Part of a small language model's weights.
Architecture: LayerNorm after each residual sum, tied embeddings.
Each number is 128 + 24 x the weight over its row's rms, rounded and kept within 0 to 255. Layers, rows and columns count from 0. Numbers have three digits each. The size before them is the row's rms in percent of the matrix's.

# k: layer 7 attention key, 256x224, rms 0.0667, rows 238-255, columns 112-223
# q: layer 7 attention query, 256x224, rms 0.0733, rows 239-255, columns 112-223
# v: layer 7 attention value, 256x224, rms 0.0693, rows 192-202, columns 112-223
# o: layer 7 attention output (transposed), 256x224, rms 0.06, rows 192-201, columns 112-223
k238 100:103151136107123142093156154119171132140148099121099079110141163091136080125150141129161135123118132143097164176139116132126143150122166132111109132136134116141123144133108082140141113110154094150138140122128125109110121183117146107114200147161099109148116138130104125114124103112187125088156140123130182152130109123114075096120088136093
q239 103:104127064148119131162076079131123127109125126143090113090144156128154140118133162130141145081105132129158102099154137096155113124094124124131167118117111138151108177136148118104126117107137153038142134129138138113135117120142145147106105131176099173113148129127089130090146101147107092141109168092156119135171137131135128108141161151122
k239 096:136149094152112112139136114128143113127075108114091156136136122130111159134100148131157113158085107109128198170136116136147095086131176090105095139134102126146113125189122121128136130126103099116128143134136127149166125128145123140113132124151142116085140143097097095157144129130086098100134138117136086098116112119165106131123111159118
q240 101:064161132159098134117151097155140115119129147158087144106111134146156149123141086129132131104078147109192113126127117112134154135118140142104140128114092125146105093119134104094139162175126158035130130125086071166127123130137144161169141102144106136121115138118187138114123169095144173159107138159164158125128117156146140107109136169114
k240 101:100127145131086140152130161131109124137078140147146137130111179152140132117074120136080079152124108145123129139136109132091137160140123140092100094147134078152071129135141145113104111141149128141122179116098120184173151157102146154133126122117150116129116103133169069108166139133098145127132155116157119130146120165137104128126184127140
q241 099:103138150084091111130143139112144147046146125116152084158123111126117115079111104135128106125119126099144147189106154129137101118104142117105132144116114169140127128129135104135103121146165134129110082099159120162085149140143148139054134136143115173137120103121182160170093146113135127144154113124116182137134123088160108130112127142140
k241 101:147089126111147097164125109093159157148098126115119196146128116116121128111115122143103142083150064144153122148127104133131132161170164085122119134117118124086120104115158107149085141150150089110084116074169147151130147150143110155081116139112146121124115073132133117150122093106118154102133152123118166086096117149137094142160141164173
q242 110:143076113092113173078145130170118164107145131104122095151162090151117097129127156151153146151082117135145135152135136135114166114141163113138122166122138126110129099126125153134080142124113136115083110156132127061169128113128163142125070133115113113111157116097161159114140131165137103143162092115078094130136138123160146131108125144148
k242 102:112107112145153136134113151127121173147138134097177106142157115165132108128110098169154170168127115118139108142130139113139156111105122099111114118118110115137176167108096097173135157151133072095125131146107121057133142134146117141142121147119119095120158110133166128136100112141143121118139123082149106144114145149173191109095135142132
q243 099:113140118169156164141149113105121104126114123126099149121151144065142169089129114154150124094142132074129134078156136148117149114124139167133114137143122134119112110125090125108108138091123135113121145113164150161134115086121116106096138126171149140127134097139136140124140077104159111104124122153130134095129142123119139112104137119085
k243 098:143134142157135133143136097117060155152109125130102126107143137115105132133163141125101089140125110110152136117120135119136119152094148130134125146095126125156156088132106099163098121145126180169121140192165119118097093180092125121145158148121119161115154127121120105102112140118156126133103151121136151143154140137115141109155111145141
q244 107:139156146143174107114093106100110139127120133129083109129136095124124150157096133120092159158098137117110109106118132134151128155139099127143149122157150116094125131146116095136127158168110105096132138107112095111096137116158126103126153131108104119127151158114166105061138141132110114139094099118120129139154134157102143154116121132143
k244 108:098198116133141127139143078143117166141135160163140121114128094178148142103128169120109105135142169089148110138085154121135123119142124106112142125128154159130094099141146082120118138100114128123128115123126144132147123146153129083112115140110127137116153195125144109093154136160144128072072171144132162137139116123138109133141140084145
q245 101:126135106180132156139117088149131112150110145103118125173161107095125108126156135138109099128149134154126126109168104151167129207131127144127135112122136126104114130073168110138127110065139104116132117105125129113123129081109121144163150138160165122142118152145073150107155089110116141135120109141142078143174135135146100144100144157127
k245 105:147139102148093119134131144134128126089099062122167086153155149123098132125130140152102100114144105151102151099118144135143109138178105097122109132110126130105128142121098083145110081098116137136093145151132110137148122106132081082128108130130153133158155106114151184122139125096093108114149121094137082135085102100118093128094163114126
q246 103:135130117154154109114157071113136109138089144134102138115129137146124108142159158078141155122152108098127136108121053128140154141116136108103107096111137115114104124136114148095109122141113127135085149134138137103115112104098120150100158119118153124147151133116144128129172110118139117163104146135153114126164138104071068129131097168143
k246 099:129076112164118129132145133139096132130147138147091144155139125167137158123138152092108134143162140126139159074136091079109154142105150139126143101121114180146097160116117116165142111161143134090113146181105098136081188122099119158148143103167136105144129122168131110118117150111189099143118105120138187121127106099111127118107122124072
q247 103:122111158136128129086137126106137145158135133137094141099118145127159111105166168128129065107101099100128162111120101104122084099142088115121149132156146089107106172141134169169163159168142078117164084137148132097092139113135151084148113087131106130117167159116145136159130100106140127144123131116158122127105085127136164096157119134110
k247 099:120099159127146129122172120159163131173096131135118122099136101113138148125198109174112130143138100116120115121119123093103097110151115151144117096145094163107084093160137139152133094119135113159158101133143072118117101131128110103099138144101132109142125147106133121151151108141140121113118103132137163193134117111140157122154151167097
q248 097:125136101110096147148162105177141122148114165114149123158124126134143135165150131149118122146164118107094104085100157129106177157170123128103112128155112121143113129158139195124110127128119080138127136129136125132147121159113113170083174148140149118111123118135117174167153120178146114155097096109148116100091156161103158163146173129127
k248 098:148183099097120144183127115112117123155123095167126113105179118174122132137114130161077128122175070136062103120119139149156144144100122136086140143122114124138113140155108136133136151171133163099148142108130083145129154137138162106103181146155180148129116109117115118130141148138124132153087106136125118085134148129153131115156177089153
q249 106:108139143161129144134135133126115128156143095107145126109098085115149102123118034113111147147139142193129117125156099075133073172152147166149134148084118158118152156147133110126092143158112151134108119148087128156095143115100132066116094161107120148100138100107130143101142127144097153095134159118138146103135148120130165137124145091162
k249 106:104126103135127134170125160150098143098166156135103129081102091134181138113125096157147146182103153119111122117062101087130080140163113106153103109078114169127145138146142136091174113115141140122120139097092134143124121149159114072126151112140123136098106127111153148129142121129115148085104156119111107109140083135094145148156170136157
q250 094:176117128118121128157113118116089176111116163101103111192156127144120091120152126180122077143115116143155145112148156131138141136165141119104121177120161118111113132130106150107186108117134142096145113156088084155156133135139171128153108177124133091123129128140117120119124125101113118117098128116142126136144121157140139113101052123128
k250 102:107112135125157118145100129156151085157141104130151114157128114151105115123151151141144128148161139096127103140116141130123119162121104133158100091137135087143094106129119162157120126137142109055109147146129094105166147074143134119091153076130145125113170178127115153174123136114179159144184091127118087150135128114117109130163069096167
q251 104:135116071096125125111131121167095118108133131108054194135105129106107161072127140134148134094135079150104136112148141125146136137145155133108140143134150078116110089102147169139113125145092119127138130123158097154119125180123121147120129120162103122148143109135125133098116113143101153145155153147161130114108126099122161134139130139147
k251 102:163108121125123095122136134093100168146101124159141111125093131082137143122139118105156144155168106141125136142140157128152103176128082115120103145067134151166114090128161109125080127154108145144120141109129130131105116109164120155127148124131145127146160169143093158072161130179133158151100163128090113093162104150102121149163109142142
q252 102:136132107137125138169131113143108105135158116158107134109136137087116139145143149143159080116119132106130131111129132150129174122084107089076125171184150174151178167147105127129138127129121171109112129121108151147097110095118100122100152129102111120142140096114110176144168147088147126161106139135061160157113131129129129089125161118122
k252 102:126133099137104168137128106087118168176161120159139141142134107101151096125085116142181090082119078101133120121161131136136140128107155137168145154123122114096115158160133159146121117146083132129136130134122108143112106164096124166125125109114093149113147094092081166124156122153138137135153107123127160180101150123128138129108124133112
q253 099:143129111130095164132148135155142090080171104099109152142097039158107113124117145097124152152194166125140142127146097163158109115118130095154174097119128169111134122113123056157136076147122091145096151147112158152135111120146180152131107122114163110114113141119172137154118133166105105137135159091130115138144115169140099143109100136125
k253 095:147123122123160151151111198108103091119142092125169118137144069136127109140106133103129182134135159098153084106140142119153111135156114140109140128121146158107142129136136099136160099078175100121137120142112167116150122172132127164122096127134163174128128089154116126141140137122130127158124136129109107100164147155131141125138128127115
q254 103:130068144108093114157104127127069136099126134136125123179141124126112133139118146073149115189133128110133135176099129122123156096137188151144130089146177134136113146137159172143121146143079123129136118107127142142122085153105111191161138143089100180116116117124112129152145140152147136139113177113119107083119172122101152137126098108148
k254 096:077160120100139121168126140151144128132097107103142121120121154136122142149149109107124142125105141093150107123115104134121123167146184135119131100140150155134106109163152147172160106168058148132127175175090153119158099130135130154151141102125127133110077128084138104119157172166131140165095152095101112100126083157134136126145136142108
q255 112:087146089182123069147137101118149128139127116166139131102109141097147132110174127130119145137132124095085137077133122112131107115138138137091144105141144135148140165131153118107138119145103152148124179097105130130110123076113136180089121155165139116092125128096116157090135105137152138120050139109127097153158148144137103094120109115199
k255 102:138162118157122083167127134122173078090130085135105147117129112066121106134137114163129148110148106144141122098165154098142146138123097104159130106127097134131122190131143095120130146168130134139192106127089120155151112132115119114095175156137140118108147174120156135095106118120124147141094169140117154158169130119142134119133110119144
v192 107:123094122101109151107116117094103140082147126108113140092146145144197139111150129121080125130170137155111133141088161109173096092130125131138126152164135187144133155099142144123130131118093138116114131128114117103139128101130145155128120152106126161102171115074145155113087107141110143098087190130157094107085140096119129138150094133167
o192 102:184127133173135133149155159095124138107152161127125095119131096180133116125094094088122127119138096166127159141106091123169138111080114131087105133143118115112117112094137157114118132131146141143108134114146136172157142088125137193139126097135159158154132104107144174133123149099115112126162115125147127112093096178179081143111188109081
v193 103:151113129166130123160112080163131152108125120162104128122099132110133115127131128105123128122145154130088140128123126121132107125129136131111132100096094112083067116169134144099163131155130134134144115117140099138139120155143159107145102110121100107134103120143118129108088129141128141144148134116192121116111113091114134139123172100143
o193 101:127130132103152140160131129120123150152142126128125164100121139094143126090094133115142099115096103141129152119129134169140148149098070126137140102171191149133083135121160119096135098115102122163158148142172150118130155140128083161079187104143130149120175122124130094130145105142131162147122116123137178120121151147127135129156112102130
v194 100:087132108106136137122077118094113090141139086121118113144129131123114139139092162153166129135141122117095145136112139087139072118118102104110124087126134136143129098087172104124106101113136155114100126112182136155142116083107143080094132136100078141130164149095129107169134094169140171076167090114151134153147092150120091143150158124151
o194 102:134127120153105150147127161154133090166114117134138111099140151133115082101126092133120105103178106076126103164123055138103161128110175124148169078089087108138108127137100116153173107151111128146111125132115121112116155164162100112080116133137145071116116120108153134156125151125128100151122136173107184163118101139142122132078130169114
v195 098:101122136142095168093144164110134128138106152112132113106146094127138084149145132156147132091117082158116101152154117124088140132142097149124114147111103138140127176142125149111095101180130156119073110120120157164066093120133129186167107137169169148137102152106103176125140129126103124136125151122111098105106160124100136130118141119127
o195 108:132127107115144082134125089108113152110139098142150110180176114096132091069123159091093138134169154092146166123118151129106130135138147126116148104130135132103089080130085129112148113089134089142108114123131119118120122143130154121118150157083156172138169106144129169120129133118156115131075104076130119113157095105155118171122137095112
v196 098:128150155131116118118208139114131105168131157151157092110115154127151113139139109142085107095121142155166162129132093132116131118119125106148101114116119131090130118085124159120138182109110112145107184124153145098127092101108100126099123104151069150156192127104149141139086131133169156119153097177107143136110140167126124119121123119162
o196 102:111118139171139133161127094124101120143109119141143146122131121133123132123134130129149151123152115120098145161113139137159108131114088141122107135150134110119167130122124073129106121191127135141150108152095129094137100180136106151113136136110119119098135143134116135115137104097138119132110112160112160062089117097081125095102201102113
v197 097:142114127114113111120123164149167108164132168129166153124168110096146158145137162155125154118149100127129120146122134160124112109147135143111110158145103090146156120079134113098128163084180113175112135126099136115100117139100132109117157091102110167120120128142143095130143126108142103123095112146146094084142132124100141144137134118142
o197 104:121114141130133119070136155129130119161095124138165124144121138134125146088131142122094109092097132141107120177120097131140129130127110103140078139113126099094137120125161156117116147166113109103115122127133136126120113105119124103124140162139149107135168073135163141171115105110167165150113120118124101193111147110119224116118173143134
v198 100:115123152141173155118137143173122119138126109149143084119142106125142102146105159125115134147144095137117127153162155117117149111124101104147131112138152109177118180110164156111121106115150116128087134099121124149150092122117076150116117150153172127114107109127127130127176114111145090106116091138146160159140131142099133144095134099154
o198 103:105166123136123121148055154141102129132168110121147139137109051136120152118137115102085150142148154121129122110162120150126096094146131076119084111123123150148138126102116135115103116124139135188156151174098115125088146154132147107149145178151123141090171157101121153144094118121107126129136149133156102108142132117097146115158140157131
v199 104:121119142130108110109104183138150124140085130153147151147138140121129132099113144147109118101135101121125159096086119160114155129126120129109145127152075117132130171104134142137163131163114098104160128127123141133094124173118127115131177109140117115153161141102120142146151101114136196127129137123163139116144149126134118138157111117177
o199 111:151121177141126126113146116134136139141104097162129120091093149149103079124148088140115080144159126154166134112149115154152138128136119115079100145124119114117139115106144110176147145124184111131109112107097098083133141140124110130114133105106110108159088130135132154130112125122114085111157158133129052114151100148141139112094133112095
v200 097:146142123101096161119120055100133093116124136136096116066117151153129125108140082098176105124140155111089156154108108178143144113113171146115097128169146101104123138152176097131135151127150115110094105147097143130093151135134111170159139134163111139112130118142148149166151120118112103108146135136149123068176109131076174101109106157110
o200 105:104111117170175084126120147113135133138122133146159075114145078162139088136130175135128115112111145120117127095127130133110161171107100121086102164133122147127132110117111156146150117123132157122137113115148117093129134082139092115119125149146113136136153121126104103083148110114116108100192094103097155180093133120145186137143137148149
v201 107:134146127143152123145134119091122137153169163148110146107117135130127112106109144178118089129152150122076141114097119144160132118101087117112099137089113115074137122153154129130091148124093134098152120118103166135126131132128180118132149113090127120151139155109164139149165160084178152175164102102159136161114114171135161134102123147185
o201 111:107129151133107115134136143107094109117116103099122124114085150123125143139152093101161124153111103157170114119083108157057113135132141153100135134115101081140140146156178146126120102156173143144160115121108133139112119131131103148109156110145129129099121105136121156124126076133153121135116129159133148075129145122124100148117098151095
v202 101:106138149155125106126129099184127152103146109154112136112157096103089146136123070153083138106112160133073113129152151123082102154107160146103069140135123083152111123114103143095110117168156095116131169150145112116126157099176134115060097129152135153120127156101131152139098112170130102148163152097119157117143111158147124167145143125109